Part of a small language model's weights: untied embeddings.
Each number is 128 + 24 x the weight over the matrix's rms, rounded and kept within 0 to 255. Layers, rows and columns count from 0. Numbers have three digits each.

# layer 8 attention output (transposed), 192x192, rms 0.148, rows 5-31,36-63,68-95,100-127,132-159,164-191, columns 64-127
116134132108154163137124125115171119118134152118149111124106134111133146143162098126142133141164140130126144130156120134134125169112131117082108089135163141116081110170129140106134125127137124
147170113126126074117142145132142096116140112148163159145146130120116148160081145083114124093139117103128157170160108136117168123138154147161117088136127086128156135121138110098147146145088114
106149137155128146147124133115102111126127152128114157148152098145106139102124167141107116114109106093156109139133169139134168117136104074155162131122080119094092140124114135136090195128126185
161156080129075095119104143173123131100094121083098154134130154117094127129119086102128134120077129134153136126123121109168096108168151087090088160124099132110103152076095102130118138179119126
111107105145133136138143125123136138106117146113169126075118143126140095142113071126150124150116130116097112176156118151126147194132120156124116148127144134121145137114147169126141136117114132
130180144138143090105137123121141118173185070128173147135101135091106143160104074084174121135110159128109143185127104110119140110117160153103141139133106062144093176109127138120132170125087131
142102121122103146113112095122133122108131086148124139122078160157117147133125144141092102109150146186123113155132094145138103128145166131139130137115098162100134121161128126130140097152159152
165180133170098116104142108084162111135134163112117163139145083122118154131081129088119110112119146093120107116113196122120115107129104112136154119131128131147094144083139092132066160125144185
152111134145131108133146136133115155114158112127135126136134126129139142136116150129138130104130126142131117116087125160113109142136156121124134101089152137194133151171144143160132113109133112
126097114083096126168104122175083145140123154096118160087128089125099137123117147121135121128114107089133093109149179143148148125142082092131090163124134123112075150129137120139060140147138139
123149141151114139146125149109117117152147077161133112156154126161146138131161147151112156090155105118077124159089118128172107198090135076147120114140127160120158139145071139126177134088082113
131106110108093167160150112124112138123098172123133128113124142072115115121159133137148109120105107136156143151134163092144119111121120101094135172128136134088129148135142141162120164116112157
136140126104124122186142122159119112133122133117121158132173113130138106138149113115144099131152175139108125125116133086142134106131097108137129105155142133151115111094107139148130122138140114
146149139155133134156131141126160133107096162125163150154122134170122113131089142098142126149089163142114136134136073116131101145142126146167166163111152116149133109090139146150174138130139167
129110158087168147144103112161166095101135073121115096123154149152104103174182088173109143160127168160074137164121116123107095118128134194120122113097181124145122125195081122101174093153133102
134149114103125147100146112154133118142108137123128125119115118120107123110159110134130130129126121143152123102099172144132121093108142107136124126166135149110101130046110115127104130071131135
148159120164108107136099106111074135155089150111094198138124093106108115177077144104127103118117133126110134159146124148131174084147137119129217109138148114128098152073181109115121151094130189
117092181130124109127110115173087110133152093136159105139153158124146061140164059114154117158097165130162147086116092118123100099115132162108142115136119105165119195141154105133166120144142093
143115170106178116113147151159109128121115089146125096171120188176194119126146107196149113086174163139137155130131095108122109106124152129130109135117152145138119083194133110197135125091145142
112149120134132110138116136121164109153158122117155109125106121145134109118117166115174136112106137152155115141112149120095155125159111132106137081168129126163114084099148124151113107095125089
172116106143075166119153122163138089113118096179141107130120133121092127178097093140123097154134133176116156103120159126147129124110154107121098135108117110115160123131103174157160094103119102
111166167176123107159122164120143102119139100144111120144121127152112101146164100130169139119098134149125136140149069141136142140094136123120145134138169172152112117167129152134166105116130125
121123145169131128147135162148155110099126138164132134110114156138123111146135157139065137158142114129124124155170105123127146151151103143146105136143161163146123143167100157142136123166110143
141164144152102137136132140096151140135122153131115141110138118117159183158107174098125085109126085089113143099126117140160138103102125112152119109120142167109079080113121138129096123135116131
138125099116091129122135119111149126161157099126159216160160135105096149165111135113124153119098124080099132125122167132145179135136128085106129143134098106168079160046137144136133159127140127
140134163121142161117166170138168163108118133126154086140152144135150146134147167132166156142172139152103121106082114114130084149121128157124124082121113121116116101135116150155204094137149126
121117118097124105115150133126102156107136124126142081111115161114124118115112161141128154134141130125129147119119143106098154164094102096115100116124148084158166108143140142119183081165134117
181123098109104149096146132130132105124130079110151141137100086139093091114106108110117111130177093111163104114143136151136133119121146075075123128131137093120126109127095078173115119073120109
109083112147137121121172131136078145168095158138101148122158159141135118086136111116143092147123152097119139104143158113139139096080104116159115150103079116116146151135130147137132108106144123
085124123090146183129111121117147150135153123138128107112119096127116136098130185138134108120142117157123143149117150079149124128147163147083172123145123107134137152125120123155107068148121139
099120145100157158140099140165166130133124124145111144114108126141109121113092130141154155084143110138130173094113134136126131132111101154129139114099165143107104157121158123174121151104147119
165114142172140133138139122123129097147160136089125119114149143150113120134104166118131102129124149153131152108148129128072100160123116144182140142154109142154100147126101151115072134114124148
117131095124125125118087121122069139113126137138108134094134090068132133105113156157097138151131147155124120128113102162133108131134113163106160114128114112139155093159099168130114085119123132
126129164092131055144155137166127119127163107168151133139106164146118123117159065134095133112073104108126169082143155182111145139138160115141153117095147133088103130164145151162174130104147166
126129107149126089166162156124129106097118127112146102096114111132139119134136144107120140183114140147115128110127163123139147133131046112062085117134171128147152122116148138150128169109106121
132115134094135112087149093126142143069118119138124156155157087163132104134102135103143148125137151109113156106137120102121121100192131153126122148146129109103136125072141141133141121133116101
117164080158089117114108132131140130140172149141113167122145101109159149124098116151149134151161141110106145105137132128113129183145153121112116117118092129088152106111097143173098096122164135
104176120144136104056114112100141089112130116138157108128113126114154149133135087120142150130138113133135124153124160125102129124130178129130139154171124127134129142074120104146133130113167121
122127083077103122090134110110135123153129143134084087084138152125145121139130145125140157131121126076129125134097093124099114091155155128118089104130114145150141099135152108146144106060104121
145147155139140145120105109117133144134130088156121151139143149152136150161072151099134119158129114137094083164147158107128154120147097140148131139178099126109123125109149147063046091096151123
116138133176156130134133124088116152121149110110133104172133131135099115127090063082116132121117086147140153127148095154110105132106151162119122152157150121117160136124111089095137157126136104
108109140118142110118145148170106135086189106127120118107113153125148142090202151115146140094106117127102155136126138142123111090088106109075131155102115134097153158122178153103098125129145121
155110126175121082101174133144082099126129128156138127146131153141116148107113127137158103121118123123140123103100066135148144109133172150112096083147119129092157104133142152118136123126112120
159114155097135125131120120104137171132104102116067143112140114132183124134091143146176075156145149123149159136146093120137104123138101126148089084119086111138148100107125099117105142135075126
154139132139168113099135113129101130137142144119115083061133100088129098145171126123126160146141119121151115114137150191114109118135065118107152085125147138117159158140131127101104102122139112
115113087155109136118167135143128120177113112132129113121105125142142120108132063134099138057130142108123132150114167142102149121109117129194131139181144132066138121141125153132106084124088096
100131114125095163118101117144112125121129160134117121118129131112136112144220103110115140125106109146090119134106165142135132115166141130094096099138134110111153094091103146108138100124117119
129109104109108123161131127125130150086107115130124155082152092115121151158166146107116141132135130102150137110095101153122101100111097130083099119146143118087122151112133129124126130128102144
132144170122101077114145123146096121147141157068116155106138118105183117101170141149151104129149147100162126133147119135114110146076117158129099131157128130145099159087128098160109118125155068
140098156115123105123137120156105151128121101148128142132156160119128103114097147132110129149132160065109137092123098112142104125129136135148120122114129130103108150112142118085150130166132126
082085142129148161123146117137105105119107135123122082149126136137131125105088129105158131116143128082165171146131156091137153138066154115141097108139120130130128135127112093149177089168120094
124119169079092127123110113113134131121110112113123157112108138121096124105103129161133142154123169127155117164110154123116117169144107107075132096107133104156150143124130117135122078091134125
127134139158112142109104124172115106120122125079139091107137113149115140126119140146099128137149109134146096117111116122115098092106117154137153122152097158134129122100110122124124123130083160
101118136100166117115137107091111139132158128071094171128164127146098168175152139112083153153152128140070134123140093091156078137143135141132115157127169130130104136097147112107121096156151172
124128114163114167121138138122132110154119180127146131145102105094101143121135124138162135117106160097136120099147139102136133112085131180118154108126151157114134108083124117109106131111146139
111129121129127158131098124146111169148141177128133138133141105128138145117150130162123142084120142129120146144147116111106102116174138129140144125139146117107123132106086139145165101091124129
141136168120171118151112166144193141087132138123149116153123148149123112157113127151115152138089101138118148129133125115098118098123115133163177146116123107160154099103136115169104104145139158
161147155140077148105152099107141134119141127130113126145129129132121103100124090108170137134119143128134101120137109117134129142119152124148103111118114147176053087126145114118168130072158143
118132158147123090151114072148105092125155134110136113113110145125168132121150112131110144121134133139119166175099132092133139134058148142132128154124150126121138147126078149102163097131128116
105124126137143103127133117099083097133161096151148143126145123106165165117124076162141119120119165087080136153162108087128140132103113101125117121111141158137140134175122118126112103088136127
123087144119135166088150148124113126109109126138141174152106094146100133133120182120131096117161132116162127097150105115113152114155132108127104162099129125112134107110139107136121157114133132
142162119140153160114128192104176091157112150155092118138118150138097127156118175144124132109132111125155089142144108078120120086111101119156133128099138149073134082137156159135191138145127166
138141161128115142102141137131123167136128136111131151131145111105178131101124134090121122096152138101161101045118141152128120168104113188163139105131137090177131103098102142104154177116137084
123129090140106133148124134136125139167112135132135112134078158120120120118099182153156122140146116121101128141129119147128151128127126098112102160104122101136107088149177148127128142163095164
135122106136103133109131134122110130142097106128099122145122146097130149105172136123150123148125131120143126125140121130159121099152101119120087154161107143062133147121132110127111143099156121
098140095130171164117162119133100122116108145115144111122033123126119101146139194141107117138118153115124130124149124142097132155153125142144134159121093117133147070077153136101157141142030125
159110139108140123139109115103125154112151180137167127115100128106127097107127160164105103161095146128135173126164079086123123130123143184113143127116145131152145164156149162160135121141125122
153160121125114113106136104138130092115135111110149080120111110162161129116132134150120133145140129139112145111115155120115154141161139124153131103107137139164146113116122123124133093112116137
138167119165104138075120138091121130132162088129137116139140135105116169108110145149165143118120113097164187152121128134124163126105161108085121125098160111133122175123143111085136125086134168
111151113094136159122100152125137116122123158130108134119180120074107125153137075123139171137165098169128118110104190134126150120121113140133114130154098122122115124103119140111117125190133089
105114179154123135139145173071146145167140136161120170125129107108153110082133137135134118096113139138201110153175096168101121132112169115134115129108133098140123158151148126133162193062141106
104099143134087106171145115106129109127143146133155146137158120122111154122090151144171126110129167104102150075133115107163144157149118108126127085133138127093140111134109112138149153115167119
128125106120121149140122127155160188128143146127138163119161154076109142113105132087132108123133106158129114148141167112153133123107115158124070158131132143158108103127133145148126116173146131
091161112133161139134131189086130109133130084164160147177086105161083167120123099095096151149111091161125089135153126131162138130128104083087121117106151120165103109149155126126145123109113161
139144154101108140198140112120142136153137098132122145125139128114096126132127070122091178156049104125108136112128132153127143217130135137149126147117156122146102183126131167141160124082121091
131142119146097147132120116156139095162111117158117106151175172112128155125122084143144137126134121114113164144156128139184139141103144138173108114126099125122130157134121124128129162143140123
108137120070184142121118126102183200119135146109133116177148138158124093186138175157160131114162130106143129098115080153089082145202098120195152120146161123081105079128141088119121157126159138
159131090110107134113128116154143134110149113135131112110131162109131156091114116156118127139153134152122156137107158126120109072144120108141103160118127099143143153124162155155085106145148126
132123117118158143114140140134108129106138156108105132139123123133120146119162124126110127129125087185135105102127140132140067085132110096150159113152134088127166140145135101140145153102145140
123126104093122131152122112160103123128134153119143076148121158134098087100131155162087109114151123154113095119104150113147113175162099096140129104140108134109139096129159134128165158149071127
118135186145128104133123084136128115123138174136145115140117146129145066123197119129110142081121147173161111105117144108122141128108097158167157084128196119119162106172094134131171138148123104
124123062186122129127075171161163146114142148132141106119100157129127111102121114131136128150144103136112173134151127164127109110136110150134153146137090125153161115157119120149097141164122094
105105134117143114136097124181159162078114122123126102130128146148142134119151090135113110160124127155125162188110155148161152081176106150136156143148132149151145162145092125119114143104123135
119136122131192128127099115155085155110148150100103134111142101112139135147131136122120186127155111144150129109114124100104129150165127152158157146132138102134094145155135154105125145157077114
102111133114134138120114111110123114100145102122121119101120131172111123146108148118139124126146136164144130161121136093145164128151110097121098133140136139110104140090134141142122144127104152
159146141091129128119139107120115145162101129146065125107140165077137141146150082153155122179111151144099120160096162160111117116133142091117125131100123129163154103089137114142152151113139096
121116093119102090096104122157106114146157141112143122062145120123138161110168120123113128120138146130098152130104114115107132092119085150121127089168154133158148150109095111138123126143105110
130129121146117091115104166125115147167142139151120124180118118123172131157127161122114124127107075155090134067152145143097151153122126145097149105140151100150121123151143113120134151094118159
137121104126134168137130100085163121138115137153165079137160101141117122153096123119092155068129127118121132121147076104175131115145136143145130159098158122147114121099123120153153129143103133
067092136148088188177143121136109129117081122101128165144161128145183160125121179160143113169156151113122112143102151111133127151119098115145119213135080145125141103129098120085085095110142119
143133127123139130131157117148139097141105146125123090155136137128107125139121081145156162128134115134144149112125113110139130117087129133150151150088145109162123095135117129167134124136085091
132118175099135130130110131111128136152125147138172149097136117100157127109135105123152109120093133093135121117118168141108126170103107144127144050116078141115161129136093118113103113121142080
169125141123107119157134140139127113124115094126104108130104132113124096108124167105134152126140145120099131075132091138160112097092126150162189177107146105098139152151166170090134165181123144
144093152144159140125159184102149157143130119157118130147167125139131137098108135098137116084123103132146164134108115137147159118130138129134131130103136106089178157113128123117121129122180121
149122159146163144133117137128147134100125089167148131148137142145132150122105126122134080138152151134143141110143131099130129131102125127136164153101133110106112117136144100108111156123138128
121129147105120076132122098082116125111136163148115135159125089158158091143131106117120120083133138163140096124167092155162162134162142116178076105142152094120119127096122125088128136144098118
128138139111102132082090155096091121104110122100114136110109136110117176156150133164100124148117140150121132105110153152129132146144121125130133099126119124095199108090141113133091131132096133
083142163131116119119148082103139130155103080144118139152107134112116089123126130121145138139102122108141144147085095142175163134079139115106141126156146111151128127144111074126142113119132150
118162139149118130093070111156134111105120135115123127089094145118179100103095174125120129099172170161139092103116165080120115128120093115155140135122110116161136103093149144145104160158135138
135108095160156130127134125135103128079144133144134142130129098159112117104106163129161137145148105105116081096122131140120152132149170130106136162132163156161129141155097096100090144133131131
127104169112143121110136183110136141159101138139113151125132197191147113094126161098150127117105118098096110078139083067144110159090150134085142162102121128106133110156117128173138138158116104
131111106100143143171122159140169126139135114143091149133137104101131131108128134126083178142150110172140084113148123157141143131159126130112124176108137085110095091113102132151089124107195166
161156144105155132120117117147110121126133147151139133153080143158123109134145182127113161136135130142180133160116154140147116082126188118170206133134134131100073169163114122108123174134171167
088157128133125130102182128136095081134122145127114144155116168121117107123139168129145111119166122135140142113123148133146114134109115141118071173081110128134156115102095140136130102159124099
099091124127182107149111099114105139126152129129124139109114116129141138138131120127128165103141136157107187107101146097156151118137134192138128147113122154161118175143134125112154134155112167
155102169137097113139115108144124150128131117176141128113118112113124132137114101145126079130131121132122135122080124140134130127142121120070115099128127119109127161104134162112145142117141124
126112099117112108161145157141177159139168094104103104141145135107122122129128112160128110152111076134119102146122083157092125171119140102116125145083088131157080127135177164066081110144125174
143096149146106119111135146132103136130134102127143099158142139108105133119092117151133168122104125154127137119137099091092108118131121192110129148122131118124139171147136142115175131138162130
115103139149138134118135107133114141111142125134129161138140145117133147103088136127102114141103106135170154146150138142146153159126157066130153140130160114082140123118119178125128128111146091
146136134158128110115096121086117110126133105146145149113156104117117125124116097117115092123139118098137098102183167115114136149057135126108138078167091124110147120113114146161131141141138081
124110112097136135127130149088187139099135110132087123095143127135163124117151165134138127140121116147126154136158138103099135121146123118149112142135120134135127149109094148125158138121150131
135119132119080151083149096092119136078094113130181107142103125127092122185101091159102081135120120073139151130168119128153106160149160068113149152144121069094143088065114075112113129110130159
140174103116111116104130147164084125167118082190138137121142144106092151126096123154114187146107130112106130139079105153128108140122111135146149165104110097124161138199109132182115101130135151
112137154152189153138150147127108113146145145131181176122121106158098090095115100117165112074139084157147140134147164127155103116112174064126122183129121121142090161118143161146134106156169141
146115088122158129111140144098123155149101116162151087119115117147154182153093121154100141100184150144127112143131126125147092131133139179147096151125189093171092125107141106142134151091123120
103173108115139147108128115072174097161147131133173098115165152142115134152162154152150102148118151110103161136145126123100115116111134116158188144118146171142160119119131141126108135130144141
125186142094099147105064144125100156118162110146119136140093133080089156125173199099069158137130082134130123074108133144050104164136162145110164100108175135174130108162111091099160108152130130
163107132121127102141109122079174097125136109121108127145128119140122102172159104089144134160142070139116120123184146122131164104086147095142116082132136122108068131139172094117161134146136147
118109139110154139140137190141093166098097132116140141124162100132111119160140137122149125125077121066155161097117190148126138093121113154110116121162119131156162096123086157128129155104115082
109157107098111168143135091170114130128116153166136100110114121095113111165163176107155124108140125125157175136117090147133157082128142140116127134121120131094109115130128147145127120136090108
089121094121091149144091128108114137135129115156138171129135113097152150080135115136114121134108118100101212169100118096181160115117116117106072132118117135088151135114114099163120149108112134
111161114155166124069125079079138113115155160131138139086087134112144160111111140136130127138147133127092119168113123104122117120102123100116165116115089152173146098082128154089092137121118154
100098144088135108118130136108144188134119137088140090122132074106127097128135144125164130114128107123123149091164107091115154088099118171114107147110126114140165138093149082182135135136112100
167132141123115107100132123098135100116149084141158161142154121164124151139124149092125093117127133115118122111152127179142159110133126154167133099153102141125114103132129074083148071175159093
089134127144120139180128107116146171086141109134134098142106166145133142098106071150111127147077135115160167112081143124117137114128156118153097117151104135070128170166141097124150117088133165
135154145157108141077100110108129134125125104102104104114112152084100164128179055088113169123153100176165097119172125164125148103104175101141147125178105120080124129132093116148102158137146090
121153112167159093085174172098156131170110082174112154164088093122169164151135130086126135114135108153135124138159087147134141125118151151180125144120110113097124128145115134161100124080144119
142134165146131133170101159130145146143149140126117128114138156108100170140075138110115090108104127147118113142132097109123123137122111119086204099117106127194136082170095147188154139131124136
093121139128116164120155153167115135150161117149139120118121122099141130103111120127115069181121131130130110090131131106136111160078082136154049141127099104170126113124154152134093142153126111
189173088133157124122135136111141140127088142124118095138157094104098169125156068123080126114135121117109149135152130117139096132179101147139102110112166133127148133134134099157146136141134112
101152157123079182135106132134111124127123109180141122125122089093077138103158148082127137119087116118120105134127108155132111122083131140146152090142125152142148158101101160067139105125134102
148120092126139111137157144127092129123149130094131138143169144121164129121156115122119123154154124080141186112101139126123095166097144150125137115151134147139086168054097101115170137174150150
099114208162151105140126123121144137116127147108110140136119151136135108123134132076145136142114155102125117097162103157126090154135103121188104103130158128133101154167134107080077123145155123
177146094102111152097146094141157155136091148159151110116120187141146188113122144172137120164150157170092101162139176085147099080194136124157110145114093152162110150078156106107104134138159145
107129144097170112102108081120111123152173116110138149094120144119105133114124186139174094102166112134136158087089166086153089120124153163116130128140092129155164141132149079144121152136126081
146124066073133126105148165136155150085097122138131133102126146153102142068155134157101188136116161174137110124123148102112141092189120113167118100145121125115165130128158136166148086102128135
098143159131097089088082103131129149130175124132098113117074115109132099126155156144123149115108138132075115148079122129174130127094161177139140135121136163106116134135164142073104163149142155
152105105135157099148103158132115103117136147101134136125124110177139142138118137133108139157109121193092152172174140132154174085097133128138157144090137187144131104185103119128094112087113134
143186099138155145123101119110165145116115104194116138172108107136183098169187160124216097102152155138123130124125088162134101113197188158181141112125091131120093173143103077088128151126127157
125129108104134125157143158164074106164159096139106111119127152131125125157140143122131088105096177163108077151108160116128142123127107098136076124115116170180134111114144102116151125128157130
093123120175136141135137102142098148134122144134125101097107125117183116096097163149110103108131135112140114122089103138136125137124132181161144158109160115117196108127119132102172150129158138
142099115133140118135095109153122115144121115109117130159122111157151111116158146144128127168121154158133113121116134096124118116125125123118157142106097126096130116129137144137105128123140139
128159152129136126139145145090138144089119111129140132180154112099144080118132150090139135159141116127101089152140108126134113148147137157127068147132130157140160108144122130122094112150126116
144130161130172138161117133139103143122121142105093150117102069136127124165113116126155137131159182136160137151120162123114151145125126130135104113164159103137128144154130146138180112106135148
135166146066132101106138155143143105139096132129127150158097150137153163187150152112113084158134131127104148114120160157107095085124150093133137115144133101113130160105132093122128141158114166
129165098125130151120136136101111152121121123149106110127155097139132071099131181149147109106133128116139117103113099101169104125130104098141105108137159126172153119104082116122114095119091099
105151081100137144130152134088110123149145151140123116127153091132155129137109124138136128126112134109125141134145088117143150102174114081054109121114116134115146112124124138082115125130128182
093142116121154173112131186171134152116125107110149133136139108098100126152152120093144147107099083128168118106139092141124138110135132104164131156146135107133087120166137141136136107084112117
161148178102124109151134135150145115171114125117129131138146136168147153144105072127117096143125140142118147157161129087146130096107091130122135116145090084122086142109113116138114129095139155
146129111163118166149123118079144143159123108145124097128111133123142117154163141123110141135113116116128129113131118146110126132119120106137132105105121149132118145139112122098156131109107134
077111176118136112115149121159149118108134119092152136125100143100149133110124078125143107166132139140131134116154177174116146140167120181152128156124137138168128114139173173096146118131158099
095110136146133138093139137111157134133087079136100158124112109148087149105101154115116152113131162069085141117105085166138138153149129123132125140102126155157114122125100125157163116142147126
127081131135094099131132082129113096148131140103101140112124090066135124176143095135127157102137142157117097115142120174115106116148125141159183112106135125120103145157092114122125122144126137
150122099119127116113097142086152178150162071136139078150144118141134162157142166164149103110137132114132108157123113150126134152165161139077126142133094132109098165158118133117137115092133137
101131096112128166119174169092127132179180122143174112143136147092120140111121108104131155150116107135137098108121127102138106114107120088084119116114076128111099130104116128133121065147121150
142124100146132107122131156152126125153163134119147098130111125108144112147149153119104136135120129138102134138112120113112130114156102137142149116127113109116101142142162137141140104120127135
145121103106132117149128110148166129097151099124150102139115129150155182139112083141128140124140132105109141107122125119086122111136136143157108129145105105137111161103131125123148145119147129
125128132152121124108138098126134155121105139116115130102132128125127144133094170168151126132113130145118141081143133117144137181127144111134114130114132151125131113152114146096163090113152121
117095117163122136142147120103185111133130096110148138100144122147132151122101164114141108128183100149116117101145104116124145079121104138118128154152130142112100136111144130109133110146151087
152132146105144136081113136104108159138114117135129091162148119125112101137135102158085142101109142171124141138135104126145142132140170110127183157123152121125138178153136124116098156121148124
101149138091140152139131134134170149146110141102128113123120114128146161089135090125118124117130087117122127132124126129139171121124127115162085098139098126121101087143139141093129107132141160
109112115109094179124138118183139159112106166067169130120120109106151140123093100101150140088097118117138109100128144153136122162115138159144118139154129104157126135124108129156132117117145119
098140146147096087155096135108100096127125136125145119129140116109098114137128133114124111101090189115125122124116153131119115143142115164109072145107123137117128105124122080131130147088167115
122120083130133121124139113121133097166149114139108118159145127173107100158152145122132137128135131148148119126120160145145160122129149156114132141141091109125122133132138118156122137097150133
117181109125104142183144155123146090148153156158138071126137167122129140110123106147109094122184138164124108158098119135133098131111104168107068153112100143132138123180098105124131099094110079
137108126113130110130131104182140099116140133182132141161099141114125135164124054122112134087095124147146126145102116155062152112137144115128102152111155126108137143164114113098105152109102155
130139135184131103156094077127140105142140152128097105104132152145131108095171071115143120172100128102139139127117145145123098118106127134144142135102123137134132164141167145144138122114132122
# layer 8 attention value, 32x192, rms 0.128, rows 5-31, columns 64-127
180110113149179121115110153156103141137108107161125117169152139057156107139133133138098112126145067156106152146133144115134123126082146102161194152125149123078171147126123127136164122140159141
147146125130141133131108116135111119128120103083128145179138140159115098148139121120170144140112157120154121116104122088124137179150130128123139117100108118086088126135150128162123115126156115
133165121117145149132136064134149132121138135103141109173144093060162126149142142099122116152092141141120104115115147132134100143121157126126135170093162124109204111123186165079095107176114139
136121142172177101141136085120135099121146125137120147129160092136111090135135136156166152155155144107130145142107136137090180116110147138137120137158151145085129153116151180115158139077101135
114076139110095101128175133126159101089137139108122133125114147148126146184134135146116109141117135135111114131104131176115133144163160103116123130165126154152134155112148130121128125175112076
125168120190146126095076154115130106117112126147134126132142101172071127140087139070103119098089128099127152161107126110129167090114163112144124107100119065125093134106159103147145117103146148
095158111171165140136155148114110104145145124151116086118126132100145103094124123142125122154119103140128106127166113118127122125108122100145122080101152095176161120134134143113143097119104173
064149128106121163142129159128111124120094150089141154146137167071112150160114138052134097132142110096121117147139128104127168106168172113119150141159197128169054143095151140108121139128119167
129101135109124152109151111124131141131075139128128122119142135107168133146094136120125172129144097137144136119182100109159167140130156151139108124139143098087142159111080129132099158064094111
142084113164109138135138089081154144148181138097136134130071130104160171137084125120120149130072155114096091130082127116114062103131080114143152086073119154091085136139096166099142107131098141
102111126140120120126125148122096113130141131081116135137088127104091117108158127124153117183114111151137132117198136131115139136200137151124144084117080073159129121172156149094137122152143140
161127136137112125091132149144175099140049110126142169130134164133079177108095148146146155133158158104102137121111127148146143121116128114161156129064116155137094106140097108161139053162099126
155125128151114104128141100106162122159162138137126146100138114102105122133131116095166107135139113133121150142147124152146087121100114142146156138090117082142075145179107109118172145123153128
197120123100144091175119125107124132144150126129106109136143138107128157136147120137121126124171107166168097137167111120114130151120141138088112138106085158099109136157100113094114122130102153
113120130141122135136138178103091139145153090134144114151166115128087161119095122118103177126105099125129125153136093117107154169102164110127118114093113173161118132129114126154139122095136132
139118125116096102117133141143124124134154146109116168180120164125148098137130125123145135164104086121129149128145120114119153150100108103095139126124148077076097096106139132164135141144122146
100145111140123127132113082131159115142129131147144118108188117102133128076096113130130203125127144111133121113117135106128148104140132124105077164126098110146151112122117161106105140161142109
177185131171122092091152114118119138113163104148132112132115126135139132154128118134145077158119130095117115107108112130144100123107157080123085121125140165148121114108120087108146136111136157
127114111149098132137082163086131128116124081116118129093154117132118126129103132144166126145133131142107106090145131164150107107085115127123072151141146172154135134131118133151150121131111079
119150123108100175103124116151133134117140113098120143101135117096175146147131117124142139111078126141117126142157134160122155127112100143143161139163150127113127169139089120102099174116123125
120142143136168089129124131130131140108111120078132094148127131159162154092119129100082150111110083115112154131138104145093126159111107143171121123141145123121144108163130138144094154133135130
159131105099125152132136123167145137128133125048142103139145117149172124139066139107117179130098116174148133107144139130143134112149098120130134127148113116161100117103118141163126140143141123
129106145118117087116084135111082130129122105152128126165121148108157145139192125109081114110117147143121120131143123121130145125112107118115122154140121121082154124107111083165124135105140145
114154142136150163075166099138117129129165107096133122149100065137082058132145140148162161154155134140158171087081134146143132123135155156133141150121113115117091141132160094177134103131118129
153185128143086144129139124104146106127152148162138066129156090148142139131156124123167151115180122127120130123126119144125079134107124128140104148156109137179114096129141127091126111134103135
153106122115140095118120118148118103088137113189110129148130143180151102122139125158124149100121136116109146147135137154114096104145115119181127180110159140121168104164112116116150138118139123
136115127173118147163099105144144126173117123113128111103122092117123129124133117107119086154115119118142160153155097154120074115111138111119147162079130162125107124107166134151130130128105135
# layer 8 MLP gate, 768x192, rms 0.175, rows 0-6, columns 64-127
127173048124121119162127134144126155143100134161161124131158132157096117157135158136189124134090130150113138152111078088133157110107120116110145147112103139109128131163129183126150178111122133
142129079146098158134078142132092123121156137113124104135139112092113077176109150140187170129111134126079072114142170128110119062128107139149129133164137131135124146148133153142072082122161155
142180096195181121149101187113153155109092117142116132115126143163141117079148154164104119130157167093090119108130136112144183150133128134119175114132125160153112151139129115098129148116098164
135172104126121150133110090142150135145138177108133109119151158141158136173100126177133111147112143193157130105156122097127108120126123110101108152142089108125166148132127129121167143139070145
108148124127135109124138099180138114108164142146130134158131141157103143129114171127103116150153125159160077119105133124131114131164111159152129168159090122139140114140118137116118160124176085
103115104121119136178113107159142135139132123079117144143121119141112110135124127133134091124154139136128117153116139104091116154139115129158158134152148139097112125144150131168112110089116144
132163109086149099157122096143158148110152137157114149131140141126092119136134103103109134123103114096150130099138089148131128134099118141128141130103123089143096090124111143120132117133130150
# layer 8 MLP up, 768x192, rms 0.17, rows 0-6, columns 64-127
142121168144111134113063135172105158120143131172160158117138111143125107104148129153138132135082142121129123140071125115154143082158100117131125149108125125123107145102148136123139135109160135
155080178120147147140168121161147161147130159131125112138123142174067119131134150145136142097144118150123145137131110154135118115091124147099143136142108078130145121155119144148126149149157122
131109141121100138147097169156147089073133131119115141125114146111131138112144170119121124117091111158105091149082105117101173061119159176127103117126120085153139136091151121148161124127160124
091103096145129144092100162138091110117164109130168145167171126127148156101118116108170112153117137145155116138107145110120130147124183138131148154141150112112126123128157126164099109107132126
121137109095117135128133178147122151110128129124119148114120128122160127123130148140132132124121118139138129132123169136101113102178107180158142119101117139094091103120079118158152066099138145
145200145145090124143118131164162161156120116108067137162138140088128135132113143162114129159168117127157128113144092130130115126162100089084129161139193139119149139135143111135093071113106118
151110170152140127140116156154116106138135116134138174123147160135132132127155160091149157127128088088135094115119123120128068132128100118130141152167190092156115073119163143103128105105136104
# layer 8 MLP down (transposed), 768x192, rms 0.151, rows 0-5, columns 64-127
117102112109113163121155155122170146089106127146132167147118113110108112150118124123128136136125123100121111116125093141081146113123106118094158127070104122132167161123146160137095093128110151
132130148151175109115168103151128111149167109097139146152167114117105157100133117148136109152116098112138127162099126122030175151131068140101147149152097150127199116099091145110106110170101131
112117130151136139107122115150155110122131130102119110144099126151153204101136161136135117116092076088113139158117119106140140128096172117119128120147158147152112118131090105137127123105160119
108120085116126182153146120118157153113145131091151132106154169100108136144119175138119145125140147157124146139140124130130120115146118083159125086127140074084179123141110088137117115140092125
078112104129104145108133127106167106125134124126124114146116167123148112148135158136158115110119132104137115116122120152110153126139093118109094107115136096170134124095153109166137134157170123
113129088135122150072067132192150167159130086116152129135128136115114081121079121099146116144074100124097118141182160112158168093120141078112102112113135128118099101118120104087074132120177131